python train.py --n_layer=14 --d_model=64 --n_head=2 --n_kv_head=1 --head_dim=32 --d_mlp=256 --vocab_size=8192 --activation="gelu" --norm="layernorm" --norm_place="pre" --norm_eps=1e-06 --positions="rope" --rope_base=10000.0 --rope_fraction=0.25 --qk_norm=false --attn_scale=0.177 --bias="all" --tie_embeddings=false --parallel_block=true --init="uniform" --init_std_qkv=0.0647 --init_std_o=0.0122 --init_std_up=0.0647 --init_std_down=0.00612 --optimizer="soap_variant" --lr=0.0055 --beta1=0.95 --beta2=0.99 --weight_decay=0.062 --lr_head=0.0141 --grad_clip=2.0 --warmup_steps=200 --schedule="wsd" --decay_fraction=0.355 --decay_shape="pow" --final_lr_fraction=0.1 --batch_tokens=32768 --seq_len=1024 --doc_mask=true --train_tokens=121400000 --steps=3705 --dataset="wikipedia_en"
Each number is 128 + 32 x the weight over its row's rms, rounded and kept within 0 to 255. Layers, rows and columns count from 0. The size above them is the row's rms in percent of the matrix's.

# layer 9 MLP down, 64x256, rms 0.136, rows 0-63, columns 128-159
size [101  93  87 105  97  98 104  92  92 103 107  92  97  97  85 101 102  88  98  91  93  96 107  95 100  88  94 100 107  96 108 101  86  99  94  97 103  88  95 106 109 103  98 102 110 112 143 101 108  93  93 121 110 100  97 110 106  89 106  88  86  90 103 110]
[[133 131 119 123 138 117 170 140 193 154 121  90  94 152 126 203  46 169 126  93 124 109 112  91 100 188 162 105 165 132 125 139]
 [119 125 128 167 180 131 133 139 110 154 192 148 168 125 141 101 128 159 148 114 122  88 153 153 175 109 132 152 150 104 152 140]
 [149 140 149 139 144 122 117  93 116 135 132 146 123 116  91 124  85 210 147  94 153 163 113 114 169 180 106 101 197 140 105 111]
 [ 97 121 124 137 138  86  88 106 140 143 146 120 158 176 119  94 175 118 114 113 151 126 161 129  98 143 173 155 115 153 156 135]
 [140 191 123 169 134 157  81 117 126 165 106 168  75 138 155 105 164 167 146  98 128 109 121 113  71 160 144  96 126 133 138 138]
 [ 75 114 100 149 134  52 126 122  87 115 119 124  88 131 123 150 131 156 132 128 192 141 151 151 212 163 126 115 191  79 146 142]
 [116 182 132 121 118 106 117 140 106  96 164 185  50 140 157 150  78  91  93  95 147  93 177 124 186 154 131 134 120 117 163 124]
 [153 127 128 134 148  78 161  64 129  85 135 160 106 148 115 105  98  86 138  87 159 196 141 134 153  70 110 104 172 103 101 127]
 [169 121 110 125 105 165 130 137 153 138 163 149 145 152  78 112 184  63 129  93 186 175  93 144 145  81 141 154 124  97 119 160]
 [104  66 144 134  94 119 168 112 103 161 127 150 151 131 168 206 104 142 144 115 196 107 100 144 138 115 156 114 109  63 148 109]
 [125 142 176 183 116 119 149 196  97 117 172 140 140 108 104 147 114 162 104  98 122 158 146 169  72 108 140 151 128 140 143 151]
 [ 89 163 124 153 167 173 120 113 136 116 158 132 146 100 102 100 161 116 118  95  69 188 118 145 143 211 106 141 133 143 119 124]
 [161 121 203 119 136  80 187 155  93 163 167 164 151 145 126 179 131  73 113 141 160 151 125 100 114 196 162 122 191 162 115 133]
 [151 133 253 153 115 155 132  75  94 147  97 100 126 174 152 180 116  94 110 125 115 206 117 127 106 151 123 119 166 139 119 139]
 [129 190 166 194 208 100 122 140 121 142 146 119  88 159 141 116 100 185 154 147  98 191 188 105 114 165 145 160  67 110 110 131]
 [121 137 186 113 168  98 117 123 114 132 162  91 139 122 115  83 180  44 127 127 158 157  87 130 132 109 109 157 224 132 128 173]
 [148  80 104 150 123  60 153 118 104 106 132 165 117 116 126 159 123 143 156 100 135 178  84 108 111 114 148 115  73 103 101 152]
 [120 130 125 136 124 160 116  80 124 155 133 172 123 139 117 165 123  70 100  79 160 126 134  98 148 144 144 103 102 171 103  93]
 [118  65 112 175 146 130 150  96  65 132 134  79 148 141 116 111 187 158 197 145 185 113 103 167 100 120 152 166 144 170 145 102]
 [155 164 117 184 172 160 115 140 157 152 150 168 121  85 121 115  99 165 151  63 113 119 103  74  95 123 147 114 156 111 133 133]
 [135 142 163 154 126 169 128 115 122  92  70 103 158 110 113 136 161 163 134 119 154 139 103 115  34 112 169 118 152 185 112 135]
 [106 171 178 161 198  77 133 110  76 105 164  98 126 133 123  98 193 144 129 124 129 166 162 121  97 192 101 173 120 135 129 141]
 [162 227 156 162 142 149 154 111 114 131 174 111 124 126 126 100 145  54 163 145 112 169 161 131  98 126 168 164 121  97 137 124]
 [123 147 129 121 117  83 141 127  56 109 164 154 149  89 161 183  83 127 111  99  94  22 185 134 100  72 154 164 138 130 136 110]
 [113 191 156 120 117 132 171 158 124 141  87  90 159 165 142 186  59 153 123 101 108 102 162 125 148 114 177 101  62 105 135 145]
 [ 52 197 156 136 156 110 115 104  78  66 159 145 138  96 128 206 104 197 142  94 137  74 155 141 201 103 128 114  86 194 144 131]
 [163 145 102 131 181 164 125 170 176  79 174 132 124 129 154 118 160  42 139 104 133 122 129 110 189 152 104 139 126 136 147 157]
 [147 231 149 133 135 112 148 118 124 128 120 134 136 118 116 110  97 141 130 100 170 168 128 125 115 164  70 139 109 107 111 101]
 [105 131 110 174 113 133 135 146 115  97  88 126 178 118 133 164 136 169 142 138  80 125  78 116 148 174 128 156  64 182 124 130]
 [136 116 110 144 158 164 153 123 110 159 140 106 132 112  97 164  48 147 154 101  90  91  99 157 162  96 165 133 100 183  95 141]
 [174 107 159 144 196 111 145 155 122  89  61 109 147 167 125 125 181  63 171 162 119 111 113 114  81 105 159 148 137  46 112 115]
 [113 145 125 154 160  77 125 149  77 119 126 196 176 136 125  74 124  84 145 124 130 109  96 136  63  84  96 187 135 135 140  50]
 [110  78 135 126 160 107 106 112 132 187 165  69 106 155 152 117 126 146 145  91 159 168 161 150 111 111 173  86 133 155 122 134]
 [152  88 151 108 150  67  95 117  78 125 140 151 120 129 130 115 138  90 138 101  97  99 114 151  52 114 118 118 165 122 143 138]
 [ 96 145  90 127 118 143 145 132 114 162  65 140 134  82  92 142  76 133 147 100 149  70 119 154 114 120 124  86  76 152 111 116]
 [118  74  97 126  78 174 144 155 114 125 102 125 132 133 131 124 132 129 110 109  99 176  99 129 172 149 123 138  99 124 103 160]
 [ 90 115 113 120 148 103 110 108 139 171 144 115 158 154 159 112 152 149 142 113 102  59 163 125 130 198 117 106 171 164 144 132]
 [119 127  89 136 164 187  89  72 125 111  49 153 111 155 103  72 113 127 119 113 126 163  96 163 125 117  92 125  61 171 116 154]
 [100 152 118 100 116 116 131 104 132 122  98 142 111 145 165 126 101  78 109  69 139 170 153 166 112 197 137  95 150 139 171 190]
 [100 100 206 169 134 120 130 162 140 121 162  42 107 147 143 101 113 154 135 105 144 152 178 163 152  82 104 117 170 140 135  99]
 [156 101 105  96 175  63 164 130 156 120 106 133 106 109  83 197 150  81 138  93 123 186 153 106 171 135 192 114  74  78  96  89]
 [145 122 100 137 149 202 110 196  61 121 161  66 134 121 116 121 163 176 167 133 144 123 136 136 187 139 105 143  95 133 125 137]
 [119  84 135 147 184  79  89 144 134 120 210 120 108  86  99 137 119 125 176  90 149 125 145 106 221 186 107 122 216 105 126 140]
 [103 152 173 128 135 120 155 150 116 160 157 103  76 126  82 166 130 152 111 102 129 130 139 103 113 103 160 144 101 125 114 185]
 [158 185 145 113 138 132  78 123 167 159 139 116 145 116 124 181  65 136  90  81  96 139 182 103  85 169 181  70 126 167 127 124]
 [130  97 152 136 117 169 105  89 143 150 128 145  92 152 147 127 107 140  82  79 151 150 156 116 217  96 129 124 174 190 144  92]
 [ 83   6 107  85  67 177 114  67 140  84 140 132 134 115 150 118 118  69 118  66 167 181 145 159 113  32 117 117 180  90 139 123]
 [201 102 152 116 161 123 144 112 144 149 143  88 124  73 114 112 146 139 128 109  95 105 115 101  96 118 184 130 125  99  76 108]
 [160 120 203 135 113 157 117 149 191 148 103 113 128 122 107 133  90  55 133  98 117 157 114 100  96  87 177 115 115  73 109 122]
 [155 153  78 155 147 150 133 151 155 129 146 123 208 154  99 109 188  77 135 117 108 158 144 113 164 184 118 146 122 104 120  78]
 [157  66 114 156 151  89  94 127 154  86 218 102 151 107 134 110  97 128 135  92 105  56 211 144  99 139  59  64 128 143 108 112]
 [161 132 102 191 161 179 181 123 160  64  95 111 141 146 133 134 148  95 139 154 100  66 101 135  55  71 125 200  90 135 124 139]
 [ 83  77  72 123 123  79 158 201 110 132  80 197 120  79 137 122 117  99 134 130 152 150 155 146 123 153 110 143 165 123 109 111]
 [ 73 122 104 160 105   2 172 146 127 127 163 109 195 106  87 161  81 101 167 150 120 148 147 152 148 131 114 148 154  67  98  70]
 [195 154  54 125 148 150 122 102 121 125 134 125 141 126 129 114 176 175 123  99 128  73 136 120 122 179 136 112  76 128 117 146]
 [107 100 161 166 122  62 140 101 139  81 196  75 164 135 137 144 126 233 125 138 132 154 138 144 173 159  94 118 143 163 141 136]
 [161 134  69 109 133 178 104  82 173 102  88 117 131 178 144 142  95  95  88 105  82 140 152 132 132 103 159 119 110  91 181 119]
 [147  76 117 155 135 148 129 104  69 164 142 154 151 123 130 103 140  65 144 134 111 165 161 155  82  52 126 128 158 155 131 123]
 [113 189 178 184 126  77 143  85 118 110 145 105 100 177 131 140 120 169 109 148  88  86 169 138 163 137 165 132 141 105 108  65]
 [162 105  73 169 159 161 118 128 136  75 119 125 106 143 130  83  77 121 141  77  90 132 156  72 135 139 159 150  84 176 114  88]
 [155  58 182 142 178 152 102 106 133 225  31 107  92 147 114 170 132  92  77 127 147 119 165  98 165 163 181  88 164 131 117  85]
 [118 113  41 117 135 130 136 127 165 216  63 154 126 126 151 145  82  99 170 138 137  92 122 158  89 123 139 129  75 115 128 126]
 [142 137 131 179 155 194 173 102 194 119 181 100 116  94  69 139 150 101 175 145 155  79  99 101 106 140  76 162  82 143  90 128]
 [139 150 138 135 173 112 159 169 123 155 176 117  92 124 152 173 125 183 160 134 143  94 140 146 180 190  98 128  93  97 116 107]]